Weights of a small GPT-style language model, trained from scratch on English Wikipedia.
Architecture: LayerNorm before each block, learned positions, biases, tied embeddings.
Training: a variant of SOAP for these matrices, 210M tokens, 4602 steps.
Each number is 128 + 24 x the weight over its row's rms, rounded and kept within 0 to 255. Layers, rows and columns count from 0. Numbers have three digits each. The size before them is the row's rms in percent of the matrix's.

# layer 4 MLP up, 512x128, rms 0.328, rows 380-434, columns 0-127
087:120132116099102170075087153123128158125140125147136107156122107118133129128083154173141145143118100125149119140095104114165102139122169128121128155134134173112100144097126123130124075097131137123117122132085113153170128154156141118139103157128107168153099157103099078116154126149103137174088137159130134117124081137109158095117138129138132102092099178114099174109173158125132118132128
110:118134122137137142115119098169107105153121150121157119159103153123123128111084061169109073170141087102145111107105127160127119073150129108137116153171134115122109176118156140117115150146122118127103122120114079118112132137128111153117152130112112170078139110120119165201143123116126118142086166122129136135118128120139106111149101090149123159126148135176103135115133105151164099128161
103:171121144110129160094136147150156118124109130112081176128147128133116099162127144119122120104115095116121138145093120139146137141106141126127163124130091136147134107115066148131112172169137113112131136088120150141132094105123126149109115109179162133125128108196151156137102085145108090141114163115120162102129163075157116134145111139095088111142156126138188122103104109115129175144119
100:135136117148161115123163132110149177124149118112147094207170141138152106153137131127092118159117142151146126141138130123122127093125119165160119143146131134080106109093102130109097101153112140130134119118118141159156121094082127154130145144183128101087099155133118138107142165107140168129109122100101139170127161071149121116139156119095135154118099130087128106096154156085123132109157
098:115136135097117140089142130181108083142115128164055117092157129133169087127140115128155149150135104131098119103141133109125153144113151122090075182144097142127124128137136118100111133104110145154171129142157135128134138119118110129121126125104143108075156086124149144107055144181111108075126093143089108129151088128151108141113124144119156135138164144125119131114135144114147121133113
073:098138159141133153167099168125151149149135136130140134153153120148078099117135116118139145120099138089093129112072158115103119130089120158096129088150134146168146147140104104079121109168171162121116115153099143156162134107121098126114128115133100105091159146104123132126117154078082149172132117125152115089134113132140130163134118072146132129128125150128100077095114158109151138105137
115:112060148088125133115108132124136134123056102117119165116124102068156102191137091084122119126109156085108109162131169118108147152152130145162141133145106143128148153189099128114130090121144106160132135115147142100112141134146149121150153141133147154128168088133135151178116129108121129119087122109143131132105165109148129139162127105093132133171132145099112129132096133133136121107134
106:075108112109117127136112151108152113070121135097134151154178110121126101175097134106121143163146140112118108170116128121129120106149093133107136155143113121157150148109121157115118135166136112165129125140115110121156109161132120125125140141190126180122115121147111082100135170143118146144138103188106108165107084187149164124119143125159110143150115109071116112109106117160120113113136
107:132116121132145134134110144107097122119124187080111169138121116171094139156132167133131090129174119151145093141148125122149118139109145117102186144140128185146120112151108155137137149099116129138085117148148186099111128134137132130083164126117131150130131140149106104136131137136101148092178132099128133122121108118148111124104098164050132157103123170124093106109156125103125084129111
083:103073145121108139153082155129131136052125105153138111118162129134130108158070140138164121130112140161167128138135121116127121142137107151149132079179145167144164130142139085142139153109089140125134110134182166156107119136142139166155102114135149129151105136163115128124102167109117160112087100135111098138149101145147113105124101107097145165162135148102116092144136146114114139112145
051:162115156136136098096095138102157147095169077108132167117106092144137077138132106120158130122129099102124138135108134143141103132074134171117113124116171133157142139135139128124135104128123117179129128099128094136180123114147119141104171152139104112161119153136111133095134139091123145146084157081096126092183129133124115078126114099160159121150118154118151113116118121116158112178112
084:127113149115095146156108109098118129091157120107146151107163125141112107136166145105146124167123172140134153126064101134124138139131132135119146156157169116115072146118134132107128114119143104101145168132128111119113207106144147115105152180111132143138090129159148148102139118121139098078107118120177111139140113157126172129121131102136107118094121055112130140151091157150143127113139
078:081140122119103090146082132145146105159130162102139133087145131157097105140155139132136153149141129140136163135126141138101125116120147116132169079118134172129121126117088141098157110161105098121174129125111093131139132126137143140141176169130173117110107080153093137163087133074145096118169149161130144139116113106120101123144131167108094072162097145130110140110130134125148150091140
048:161145125127140152137177130156158158147180092132165115128143091097142127126109152143155149135129119130134136154105119142161119109063136137123113108110114101142169085160127108092164081123139136128120112127135148112113133116103178148098134167137062137130120132135128102095140116139133141146127111123100136136092113100139160087124120095111200112135134155112123119083113101129124113188131
101:114138093165145144170129155086101148118097136127106112148141125128144134124092131097131133142125130172124093131112143155131127169117103112146124147133117138126182141162110200109071123187105168125098158140126126156165119137129153101088159127126103165172146086116182124098097122100113133129131108146093109143140122075146146133160103118132123159121114141150146130148115131105105103126133
108:153155109104182127118098192118180105138104086075150141123163128127108137146112119113125083173104135103155124178112128110116108112135134105128165136128141140123082074084124144125125152140147135116134133116108136160118140115146138127137125116139174173137130144122083158119117129109139114126163154127108110101160112124144122137140110084193105147117130154124104167147119089145132147151096
081:104132126116098144134158119080088150184132091132165143090160146110138084108148139115119139102089099121123137176155125186155170144134131125105110097099102104158156124152094162133112164156120131124087093116127177110119119141145135114106164129100149109141152173147097147121160132109111109118132136110105123125104095101161149100106142114134174106117122122094123134116102110124140147165140
102:098092099110140124097125143135122146116122101127140137076130162136162170115110160142120161110100116090122141130090091162132134117116105154155145155128120121163194132135129163106096131102130126139113139133142136089117134158133125134138171137157122100064094142121172083118121165156104152108105136174090105147142122147130146100163162137148116148099120121146148149160154155106158115090140
056:157133177136134134154114119174119127179130153103089130113158124157102117137120131107149139111112162124142116118115126145165136123119091107130125145153131119116166112141218112138123121149150160119137073125169151144136169127140141135156116132131127108075172095107169130127110143116132103156146121156139154134123086120121088157141141117102148098117106155129096086115102135192138160135124
111:149110131151159102124156170142113134160152150110108150129155117168117117156118149114123173132151133131137150194142123124163132104102139141115148139137084113112141140135147143108138123109136130128116111135103044111130091125079108139107112148131087137111148116107125150154168126138112103126131089132152111134172135161111152139089140093104102136114123126088087135062143184142134088136123
101:164084156157124069149135100138112125115190155118127121133167112173161111128131162106137115139170130153116128143114120094139128121129084133128126110112113118116170102143117140123168118118109134106130120165092113133110137122122166132107125098138103128150120151127175109134149150119150153180092109089150133163114159154122156100150117085146100158126134078132168093067113141121136110120116
107:128102111131172155131132103133121114144101097134151125145065091054146127164130128137128086143126164152108129151135149140098133147121087138102174135173136136086113093143139121112143125128139093145122129119096131124167151094124135125146165098142142179075135124113153131129146154116122143115133116127163139110089115161123083197152102116104164140151126145121160106130115134126150095120139
098:153112156141126118127125119136111158137089109105146161143095153171118145139120157173140066119108081091144087163149129159116126086117156143132127099128134107139093128127150129121128127142132125120144118118109121132156139111136063142146123094135158136169143116117149177099131135151118069126097163087141111132148135095125149153160124108148122120136111131136131108144063167129066162119127
102:073086104135136134132119137106137155157118122113155110142121102174130169136110146148100148194133113132101103109131150079129108136104126123161176120139101147106166107137124125111130116110166141147122151097136160117125095152119175094093156080158148098118151149112136119118117149140109139130117066146097132142112148126118115145115103121148118118155124135108132098121096102154108080065159
078:112096130133142132128093148109119124129132141115158146127162113161177125115102159145104117102144081176134128135098106097109104153130135181112119128118118163173141136135115087130073110118110099120101127111172106102134112139168119162146130081108163176131122121138110131153111125148089201114152107125119159148113097115113127111165180116131111092131100136138125148122123151125160123176119
103:095125144141123120153142149156148158163145124117119171076099113162110147198102146151113180115129133111110110189127136157126133137132111153102126092087123135128125118105122118143153083136159120155127110086119139146069153137094119137095136121144164108127136125144142102122106125100154093118155125120145136123138101119141156161145117165160123123165098139122133106065141130135081103087118
085:121126151131159137162158140136097095111119170156142153101107092124121149155151126155082115127149128149131112093112130150139145140135192165158143129139163129152184129173134143084148100090106103152129117142185129115128123157128146153089139125109185143107105127120105090131152097107134118083099126121114152101147097127106130150142158108120114124149138129127156119100154179119128108175114
107:077105168164110094137156131149087121122097132134159100132108135177099123172172135144145115114106166093168154112194127150171166131114111154133121136129165114130151092136099114138149102141108136128144157127110089140146082124090125086130118128099113117122140123094127139100175141124124136144138160134103135158113155116163108122153119141125136107084145136146150086101106092123117105136152
109:111156152174146100122084125165154121138102110120130138111137137145133113133113148153126160161145124128140167165198148124056131102085125170125145144102137131142122122126170142091120128110138167134091106090136183138108088125106121134136103101074129128112148106140141132129069117142086112161113151118091114106116097114102123111140134127109108160153130129116147147164094125110112148142132
078:118143109118116094082128154108101074127137083099128169131154128114138090154146116152146088131155110113131140154162140125119103120131106174141148148132131104129126138142090114133173136121160128148134130120140114132171128123098111123115144117083092148136092119170188122131140130155124154085068095103140148116120135122170093133103118096172129131095116112080142104104101147125102087159123
067:165177134128136093122123103157145138130114196126143129153153108139122099146124133112117145136132137162127152137083110159112094122090147114112149118095147126142103140123116119169120105148114116124111149163153126097137113132124132138132096128146131165094096157122160158095060129147109151148132121098157143066084081117107114186149134107141136091117114172126109153159130124131156097113153
097:156126099168156107090151095100109094131093156113106142160174155157128118089106136164176130144139141124111105076165134130119152116077159133124109136115148179147064106123106134113130136120098131101147133212116131142090137121123130126144130144121118132121138137124122170095139134144133169126114124132115140137125123101124082133137087115124159130125156159164147130135115106094092147131154
108:094122135183109097142147130138135105119110123126158129151132144092134161115093112143112139115073155087126120110138057134109139128120151198142141106125159154116128138160143103137150122135107099143085149135117143131137116153108086173140113136116112136129152133128182129121128135156067107122123127113124175115108097097132122168117111121135129136172105087124136181157104152101090132105129
101:103090111119152126116114143138109135116117113151119128161126106125122094134109148109145162184121129129116120174135132168096115123127140142135126117105139096099123184161125068105109146125147198171111126114127114167150125132150116146154139121114148162124106121120167122119138187117157146131143146124102130133107121106132093128063115159098152146072169164110130117100148150155082113111112
103:129099152119130093083112103101126122162126143140095117072125137155133180153132132124152123162143113141157175151133129144124097103147147121120119092148162126111108098111138149125099152134131167124110106119140102139118123092115126131145132100140179132107146135136135100087117136160127097138101162138075092158100130110155146165184098129168110125154078112162130082140140176147114110147136
104:156154075133121141110085120123118109149134129128144115147148096118105138146142139111113127131154093116139069132113132148140153113165132162112153118075129168102131119104143055151151121138152163170140109085161130115104059086166117100129153119160134111127152133128132084148103098144109114109133115127125128148105112153118086125138099075134147121145157160132163111100149151136146121144134
103:115126167057097145141100098147135146125102113112119127111157154156113096077111093122144118156144166151160113127143094156103138151103126188094162146167135155158145094113119142120096113142130139117161137116140115132157118094132132127136121134097149101137119133172182136185127105107103124092134137134114144122112120100135092102111119168149137093108136135109099109106137140144162084151102
098:123145140128157143135128156132149150127132141144141118140104115141083134128146094078130125174144090165127120128094104177154127183148130141162135145120155127122140104107090117116136153183069141127128123125100139116074119120094094131090133113131094162120083133135128129139138128130144194169144126123135131137130150085130097099097140172087141121113071130130137133150133134132140083129091
106:158096140100138139151156096173141126159170143166115137104165153142134134121122129171105119126114147073110129073093098116142118095120115129159173126114101126157128121141130116123105130121120110133139117122133142136119136158085152119136116122149133136114107168071132125111151161170112105114110089158135071110150170082093133104118130131189138129109123151146148109115126139136110103070156
097:148120126089186112123108104135141148144113104118119109142135123160106129111131107123152118111115137092148060130153134165138093088131139160099120085118103150132128133128055112155109131139102160101101110166119096130121124136113088139116139068130156115091144138122106116126111129131109123141194156155144137102150108148112092160102132116152135096111163182122171151152120119129102125145128
102:141170120078124148121102083153071102154114149117095134123087118119139144118124130142147101184137155085138134097093173152140104117149125172139154153134132160130146084131146143120136138127172141116128150122194129127117140134131100149138145156110098101107107105108140162112161140122121139124103151124127141132148105100129135139195103135132159140086119163149122139128159145117094140085167
109:145091093127155120103133127133124114129144133147159120157132150133161125127095105120076119163158124123104130146094128086158130113089129135136097143131143128122166141172114113095103118162115099133120079135134097169144177146129107168130151103124106145103143165129142102154140180151120131145106143148130142115160182109099091095147149147141168192127128119168121140127098124114094079132115
105:114119141136155139093107131131142099123103129127154123171178120132150143144120145122105085171150134162106119137114132104129117126130096148127120161168116166087086177146131098133135131103122121141107099121152106128121101067122092114180164130147111154065165160109150130151123130127104169148082129115155129104123154107143133134114105146118109147078138141124145108125148110100115067120163
080:125094119090134129074148176100127133129150119116148123102168156164129138139139176128119113099163133093087131134094142122108124097133068117171106100137137136133133136134134146157136125141185175090106097142126117130131130134128116148086169129126140129109138157104100175107098150111136152132115148092138106154126117117122146143102152090162106091172103157111099091088130152103108125138147
085:145135187161100197118167120106119147146142097118105113122139124121166145114138121142139108134146163153071096127131101089097136125117144159172149127137102171116129126164092117121118110124120128135113124121132134148112118109121141109117128126141099135087081128093136146098153144157089177141118109125137107118095107099150076111142120117115146129114109158108140105054140102090170115139149
077:112151143159154123142108125119128150122128109084151155100119112115140118139143169139150132101119110109128081144092096179082131126166111134133131094140160104134138049124144124113131142168120078124113131135111087094101098167149132140097148099141153134111096142133124195158128138137102167135122127147144158143135169108091126114160114107165147133151120158126149073129114129111152113143125
105:145159058153139137112155126115148145151121141151079087118125148108069118118110125134168160151148124099113139087121151105135144066130101117131109126145134103138168111127130160145165137117129139128152086126144120128176093148127142099131123147164151158124179136139147127125123126115132158150148094139096116156090166086086145116147104138111111146096127159171126112118135107088112090128125
082:114111110122135105132096119148128137164149160108140189142110108164127142144121144124119119111145136140156136171161112148135122108146117144095148126136145103114151099134104130147152098080144112108144111117132096117103095125109123157120164142153150129177108151138093180125083170111148163131151103130129148116119103133169125126164121155156105127193055157143116112114154143145111076105146
113:128136089136088128109154165118136153165143109163155128161117113167138129171153149161108125106158147111107085154149113157111130170113132161135148152134144137127173125108122151086139106072145145090084153129122131114147084094127121113096139119151156148137127105121097152136095140109115140138152132114124144124144144101146116141113034162133156113132129144141111094108167157104112134151114
110:138180119141073151074112126099120136123130074135101091073159150107152109135117170164144147125113148114143118138145133159131123120120135149115114101111099133133118102099160081135134130174150135153123111115124119128145118140160136167109129120147143118116122126116110125109125134166114139068079071117151141135126126148151082104111091106138143160091120143094132122078129177100143112132144
094:116118084086116138080072108121177115134145111090091119126113154124134121113113154112164111133149132056154116106122065126173133129135139107152111127127104127104131147135121143115125089085151138172157161100120154135119136128125095137147122095142189159117108139147135143137148126085128112136135153115100117130151135118156107149087148135135098125093134125088135154081151165150110118117115
047:171121077133144157110133138141133160126146137135136130148169129145104116124169124171149148132126129133156120118108131122178107119114108175105120128140149132153132089102144088164192112138118156139144156123101114137195091089113110112127146119119135157102152119099157148134096091142090133138066139170093138128141110104128123170105105131115143090132097132093152090165129130113115125151125
101:108126119119134141096183162150138103128115114084109137151121088142142152143145111119119118134131129152128116133084128143159123164166094148157148076162148122068099110122191108072122125120143127156144159112139148130094154115096119115088152144091127154128084142058175141146094120119153130079138133110157140131126176101123141136145129125103139123136095119148120144124149111132128130119145
106:119106121138131141153091149152104153106142104123112153118157177154151143095094144100107109096138131109102127119065164130154094139107086142088123133145063143145137152150090173141125109120097150124150136164151156180130089106125115120121138114106126147150111138141166106104155140127123187093151129140131116160140129128123090130119144114169103107110130118128120149115110094160154127134181
069:116116135177122099109158151064124161143139080143096136175124077151144149157091097130153141120106100144086155112098111145162110138157147155143130107143089120125132116159129151111117129114121141120124169113132115130137080143114126112106120095129107155160099101112116081130166110117087154140127118135108137119138108099145108116101098086144140078128082140110120138145109131149136102180155
# layer 4 MLP down (transposed), 512x128, rms 0.251, rows 380-433, columns 0-127
084:130171086127129113123118134122150140130106112144104082137124159157131155125127094124141122122116145129119127100106171152089134154114123063082121080086141112140108090116127150111126137133120105141057149157153127142133092103140108100091119084088121132104152106106122137130131131123149123115150116088172098106120110113191141134121092109126144090133104137144110063133134109098119118106148
115:120137140127138111125145140115110081148155114112147132136136137138104142124123137125123147144142144110138114137081099148124128151153100137179168110106092110117105129150106095067069098187079115134163097125114154128097105077117125143098118140140136172112127083123140172137083134108132172115115127138118102102133184164102132147101117075131136100120139107152106119138104113153117120133099
105:135172164102117111100127070132185125153125080098131141156114119143145126103131102110119152117069133123128133142121145091128083107112112106102096163104125128165105128159124115113110113118157171132120116142113126138085088121117142109099120156092135177134150159100091139112110139148124142141126114125112172116115129161131158116100151138125149168085072118116137128156110155139145117175158
110:139157111092084113122132141125165094147120176155130169139110172113120125125158132141118134120182133159153108126172151100115125105092111133117132092141111102138098127142123079117142150140144150119118109170138151122125156148118163127136108140187115130152139115155161148125135101127111145166136165151128190114068135115114155123124169131166171121118077128118148103116137082114107110119141
085:149101117157134101126126138059132137098109087110123130146140138130168109122125127174147109140124139133111083117086133153110129161119124116095144152122131106074131056102114139127111112178111137131138182142085150121112160098162111098170101106128107137163132144172105118127142169173109157133131157125114146128136156148108130133101100162108105105165106114144125120113137119108128145085139
052:154118115092118176083093089095125100113156095127106112147118116111106108127138120110143116145060143139091099154133149168123097090148153135092120136136125093096154159135140148124124112156120120146147092126064151119118100157092137086117110089147095150111132107132121146139155131130108136129146114137134111099131094153138111113124147109133146111135150153098127168084085127138156079141084
118:131097121161130144115113154124152140114125076123106148131106159089151119172115171093176133123177135142112107117104087140163143122165132126128092132080143147129123178120138152107133100112115145116115145165137116145143126088108110113119097133146138150115078148156158107177127143143179140121140146182142141117084119110127117144092149171163167108160121133117131098122127122136125113098088
095:103129085113128122113120105100115107127142131110158191109093161143120121127111106136170109112133074169116112159107156131115096159118145128109154106156099127112137111115122115141158114195121157125158166117083151125146067120156102131112108116099124095121151123144135128103132097202116115143130146082127137124161161145135163132157093108111104122086097136147130145118113138108114125147145
117:182088160112173116087108126149137125138131104142143140174151145156130129127118109139105090165126160116068146114162129082153143089120146096112136161137096121094131144129115127135128081105146096104085112140133144115143092101131155112075130163143144127139130123144084139143118140137114101129121123164151118131157107174100150138123115158106135116122146108104118121143152163161182100092152
077:093148144075097155122078137073128117116117115163114141112125147153107159108113132149150144150160142133110157059159133134085162124149133110124128127153138133156117160140154163109149140176147128102108145147094119136160120152123099074107114153121162124139131122139100168101159086139134142143086147088136103109126189131151157120127136130147126137109119175127136124157147119131172131132112
048:132101139144105139112129142097141111139152137146132143168108153161091112132142117090152097080116178125131125121128151147112127131088163146111160144171171146122104103117128091141125085116117107088122154115160133142134161122153112140128166092188098144134115106152141123136114130132095146171094127113118126156192142148114096137143097094096138118143096076159128129136117123128177162113144
062:121090150136144135143147099116161143098097138105089105128129103145143123142165140148115101115106107174115154144095088113109130103173111136131122145102171142125145093149093117118138124121174119112148126151153125144153151138118172157154091143100112140112116122165130124120131142119120169145196089140144116128145123111120149176125081120112128115152154093127110136127044163089155121128143
092:125135098132130117113156140140160162115102116089129117156103115112125153099158075105187139128112136131159071148121104101115135117144094151136121140159144157098107155170158135126113153116156111144083138134118121109140134137096156159113127138126108119129106139080131130137134132122121148067173138102117104131134103146154125135149118077158166130108138182074106160121095126165139115090102
042:132147097173116133109157117138128104134124094110164155168147097121141136131118152115128152117156158121128145117092163127118095122126138111126129142127133114090139078137128146081141104137104125103115160132099130119094155131069118141113189118132141120072059145134081122142141123117108139082106155088085107125099123110172121113095144101149160129138127158164122154154115161121135124163103
102:184082146157062115151128107156114134136145166169152132109165129145136107098159101162088110106094133159103151160121128113104124109120160103103094120152174090171132087124137134134136131115099132131124111159125121116117101132142158115134128098127114116139108150103102105058143128121145103146151111139133136121096120132073106092116135160140084135108129084151130118143160160124123128139140
112:140123143146161139130124140111128126145084128149116107154171114146124129131102136130116136073156142167169118108098122101148122120107104105166122114127145075139123088125097162165142158157145115122136101152124102101120137121133174095196117120139115142160122133112101141128114113121127125179123121144143136133161141188096122091130112115142115066150065148156118110168138105145113084130114
080:115176147115135136123119203127119109138145079120099106132164127092186078136077162107170145136088098086172131172158115137116091139127119135129150153111104119151164138167094131131113127145121103137104118108145100136087122097094141141111138100116144125096113124131121131120158151155102110122122115098114103099141134130147135115116127125140100093094142156152109144119143107136185107139144
110:103122077155134147098074127100112089113110122121157156116136134124133147109144165139128129129134128100129132121091131097171136140109145094121133112127101139087122129139101156147141079100126146132135111140140151092131123077126139122094120111139122128147120073120166198179149118146105149161100141118146132176142145086144103110161168081111178111120134139140163111108153088128115128143127
057:097120155131208110117156099134129094148100080081128140150123049135168139138113098158160117138118148141130133124114166162116139142132116135118133131137116107107133088141117155106117123137143129138148128144102123136135126129171130163098106113070106114137138102101145082138146131130126130111133152172103121177160140103157087095140142131155170124142118127143146128146107144176141148169144
090:138151156202138094125140131146150131145136118123159137111151144134144131117107172083108167119137094134144117131110112131146118103106160150112144157089129093108132101099117102124161119183092137139171061129101148120096105098097118132144105106116121124120122122128179147139145093127121132127106117144136158163154130166121141140118109121111166119110137112071100088126099165159157108164141
094:142170163126184150124108128117182113143146112118155154104094181138102150107160127159131154130148101144125152155137139143120110146136163148123170156124139169118123142151149092163113129135160158136135140112160131140133090106129136093102121084150120162099104112115102187114101105145124132127165116151091153132080139156139166134120155111094163136140109128133120098126161135136111150162175
090:115136159126094132132149150130192141117112142152120163125128084123181130147105135103127119130120163110088138169066152103127114154134121100146131115126163142159139094106161110132098163133155142100120118150088137099145118117104144088102125125115143110060165103117129129139139138141109074071141116123120110090124182116108172111091139140115111118130087143104126127134105114123151129138128
091:138103139108125096130159078130161131150153115152145140105103130128121168099113133150141155089098090163129106134078146109098108154169150106159132110129149087120100135114122145156137117127100139125143182165120145130138113150140148117124108083062141078170125122162143093116142106112137197153112106126082145120126092131153124127146142085116106136152118152101119121123147141150115106132138
094:148093154158120148127101155158114143142139104109126099130121091128127129135101114138108113113114086095152164103103087140130160147114116105153161158163125118104109147168148093122118079116149154140095144121139158169111157115117139142136087124123129125156130116155156104103159122115141107120166173167136137107153119099087119139142092145172108152127150189148124135090165140180096109114114
093:122145170103086119110138150137118125146187131098113110182110100124135158143096130146106117084097150097135136115144144181139135098146122124130128103157096126137098131111098150100160142185143154112115153135139139113127105117108143128130142128104138105153105138110122117137143118132123089144083140136055145088083130138133100124061065154140130121119120129121106129175130102143142101136117
077:138118092105116147114116145106118141112125113116095110141126160137170082139105158118135096113113140140093103109133095149098125129123114161107125162141108138130111150134185166068111124110121144102160109099078112110127098106161121086151132112190121131147154135154172138123145131131123134145136108143124083088137121176123132116135112103129135081120089129138144091096089070140152099133148
082:117146127151105155115124138112122149092110110183129139145127168119127120072155121139166138123128112089107116059117118093100132119133122129150097117143164075127113175128123142141106169182105098103111117130081118148111158124104133083128113161122157125137130135082094151131158099109129123156108118154136136128129102160128096145113137120140123112105159181156154130112116081098126162146152
105:131133131154079127163097134142169173133141194146092150138144146134155153167107153147084170173144112144112142090121107090102141126144137133110096134135136128111124081112135150115109112104149113141164105119095145160117166118114078170084120155142122110130131099152088152124132145126154146122120107136078131115134150148155108149113149116120151128100112154127079118149102109154149101109154
102:118111120101118116120104116109125156101117149147136101115134077132111111117137162120091151121136094128104133125105137153106143106117188162090169117103172128128119145118186127159140122130102129097133144110125097109107176174137137087128139183157121089137161143154076098120155149113133127132102143111120155102104112154128160138138114139117094137120127115098157131142142124066148066118102
085:154137156093119093129136154093114100119129090148077182149111153103133170136087153136134118139149149097133166120130090109117151136103110132138114114159105116130138170146130106128162120109129137119129168111123072111107107104134117126123107113127106150103111117157162152114124144145096111148076097065109132119085091148109111122137117084114152139103117095104142100100087162128167136103143
067:175115187130120125139138121091173141137115120077156148098136129134104095097143143092155113130128124105134108103094139140128129112135116117110114115152122094114169127094139154148145156137099070120128077113105086160136114124126109105109104135144153109119108085071146178138109133145125153121146130111106135139106140149137139123121148127119166128102100164121154130102148158127174057158148
100:103118122103101198136119140100111127109125141156128155079117145115168126103136147165144116104115135157135139088104108166122101129143133144088137137169138139101102149082148165123140136098129129124170137129074134140114153063128133134127118109147118139138126143164165138105149128133133057134103119127120130121159129134114117118114190153144151104113092158092142169105123163122159109110100
115:149095156090113136106102117127129126158130138130109151128158133085169110119112116137104115133139118120144126113125127109117112153125068074116076154115149134139162130126141127098090114160116156087138096052101131163130105109124170123160125163110157132148144126094166130090092145140144154137142161138108136122067073151127154145139125154102115108132125138132144123129113143097165096094132
097:114103122156156129118114108089111154145157104087094138136167168116141099149125123138113128137074116148144131126151180125084079141160110143125108122117127127176098136114172143094189153127117141111135089138129153068169074122153151140129167098136147132103111119115134136143138141089139129155156126069142090145120143111121123158093113098121115132118112115138130105109149106147150142110121
110:111079133134130162132077117085127108130119146126114133075066145138130120137135126117115134117134104123128158153148130128097100083116171130098102115124177117173073124113161142139136151117129132094096133103119119105133172106048144112117136168126111082129124146132114134156119117155123096179130156134132114136069130083166129140141127127135110126104128125146146102157124137150133107108103
096:127160056145122138118100111128130116132162112140163148085110113153113163149094109119107135103101108116100136137095091098125166165106137139141108164095116102096106139130142083095118158143129104111129156142085126131060123080126136169104111146186085108124141149120145161118138146143079147121133136138135138140130157152152153098121152123141117111106122141171117138119148118161148156149142
094:128140152135132129079166103114148100103143076128074085146162093112114136123154092148091130143120103157134123185093143098112125169094134121145138123152144122137156101137130197134136112179137127107161151152092125130150131137142133129123145122146137129104146166153171152101089121144103168115144109119140120156169120111106124094130128143136137115141119154099137102140110161104162137102081
098:161081117151093155144127164102126123162147162144092109189149086136132104123137128140127163116135150132135080137150134106148155136152173173132085139125111114113107111097122145130119134141132142136142146141084147131098109138131135109130121129085099122140090103140130133136124121150119146149095143126154107151166163132103091128112103133156126105148110085076096114124110066105123140062100
093:127119141108112165094118105128100120118141138097128109106073111133147091094143154086131120109138169105141162124153099130149174138129125134119131124086127121139164170122122112124080135121118129119128135159155128098112107125075125080135141167135116121119082124176121123149168172098121100122123121100097123130143151147150163161147109125129175131159159145086133103107149156139174089130086
100:116138124117147115168114105113128102133144141121122116175133116096178092148162115144120109153135106139142137140107112167180127130111142128139116173143113164138111118150127116165150129112125129137147089152115185138126128132105105129147189109099158154105153096161091100158096175141106118165164147129176094095141137147105123152139154141157151095129093135087130094072124153135130121131127
104:099125098148179098136137114124160133134154120078101114140151158119133155118172111144126142099117145142110114094123137129152191145129141135103093119106094132134146171114132102127115181168121141111114124141130169136135104146142142100089110139116087162104100103155103157181133166145113098158117129142121121110110134118120166170109165133142151133153122100117161101056111139137121117152110
113:147136104159124133104133117098156112119135119156165118092176120158116146133128095179107125095145110117093177108140124168112145115182123118156177096143071103132172111109100102117148125130062134112111173132115077105123134155089149134145133107137116134166117151146156131097165100122091108122154130141131141114110106121102154149135139147091116095113108084139123130143136133134130134129156
109:111137097076129125106086154092172119122164085090153131116055115111129136138188111152102131143137130124137120131122134152121106104140123141126118104133146133122131161098134131128113153161126141158127160090144107127120108091107123159144120152125146128137127142068130136111130071154136149133155127120136106170102131100066096140096112150130160123104137114142147162151093106127114188130101
091:110091137102137147135089187110143087153109126136121144144132129110138146135137119131146118162108128172137111121123140181101133111115093113111164158112108088105151155145134133098157146134123141099135147105128148125105108136108136122110129107134106113150062176127141130128157165151118121149105130129136159157120079140115082153124100133096117130155161091144170069168169130084152154148106
090:144106208110105090125128165136129083132154056100117119111173130131148111135117137123117088115111139130107130119121141110127091089093116122153099152148128117121116104128126120120137132110125125056131126166136139136139150128138166150113125118161130114103139155134136112161136216101106096159103144139134108148124133131126123179147124142119121085128090098115121108110161135127157162108145
078:150167126120150129105120122141110090128153096116140170120173111131132152129151153115106121113162128118175107152123110125159079105136103136159129078142136145153167111094099135111124134156155127076127126110109104137094120133120166073090109098136133094139171109125162141138119134095153169113145140133092068093155132106109115135134135178142152105130134152098132082146089124139116150127143
086:111113184135120144123103132095063121077102126169117154159145107125134122134165102142085133102116096185139166158112140126092120160114134087121119108127160119089159150170163111135095116116119122145122126074114126114131145098104113152135137087141132118119117116150139125131159102131137149132101126138108156178121155130094144129134126170132137151111091096130114126174108080116153132101137
073:159170103112137149142168134135122135137119133133162135122109109131126146106147119153143157143097082160155113156102118096139100107119079096103099133105077128133122127120150122110153129162165107148098126133127136094116058147130173092111133113134110150123114154183169136121123158138081095103100136119077127132137128142156135133109121134148106052128167139120129132133143149118096089137152
105:147104186122138151112106121136122169122174075116150153158111095123109155169096126129127131086127114114152162107155157154150074140150112213164127123135145133132163146101137129145135149149107118100103113162117117115156137140113132159149154123088114104163154131172125131142147126141106135119137111068150137119158118139123127137100104117111141119084134130144115105148118165161159112107112
106:145094121138164087133117141100118111115133068122151091153148115093084122114133102191142110113118092077171101104129138115128151123108157144104141125105151180162084116170137145133119146096072141142107124127122141113109099132131122100143173121125129128145132153128137136103098117140117131127144103142142139096135171096104076113094169106152103113153107120141091148141087136152137128139121
111:149157161137134118152175110145107144142123146153159113133176124130172118153120058121106085103113123226114158135119139163091147118104123123119099128164155068122119116112188127144097137152118133105094134168132129086128105150162135123121128090126094150130122111120100124110135142118140108116148105141128179096104107142130132108126114127131151135126120111147121089144108133103117119130140
046:127194148128198081097116101135150155131152115119147144131145079109139122067123134147139101172106139139141083116119110136145095137133082152147157145137134128099111127132154126117109143161109142153084134126126140140149133126154105148111169142118168175090130159116131144161125140158100118104119119121130108168160116119117126144122115114167162135113116111152126146110147166089118125188134
104:125112135107158151163117111133186144139174113082093136129144153109067124123094098134106138142133132124081152148138102119168120125110153142112133125094152167132124124071158116096138151183099128088144105128105124124127142127126176116124148167113122091159160107159122121144109129090107148150147127092116106087113106092137125142117082118119138123111140104146095136079142147139158115098121
102:109128158117120126146158165118122143120143096150123131113158134110132099145179150141150134128105146127103092138103144141126082113154115092098093117130089121142070138152119138091165117091120129110119127150174134165111101131131131121155132065098183161102122120166087128146151151124148103137112116120133139136141122139160139138113158094082122097148141115086131093089094153138166096155147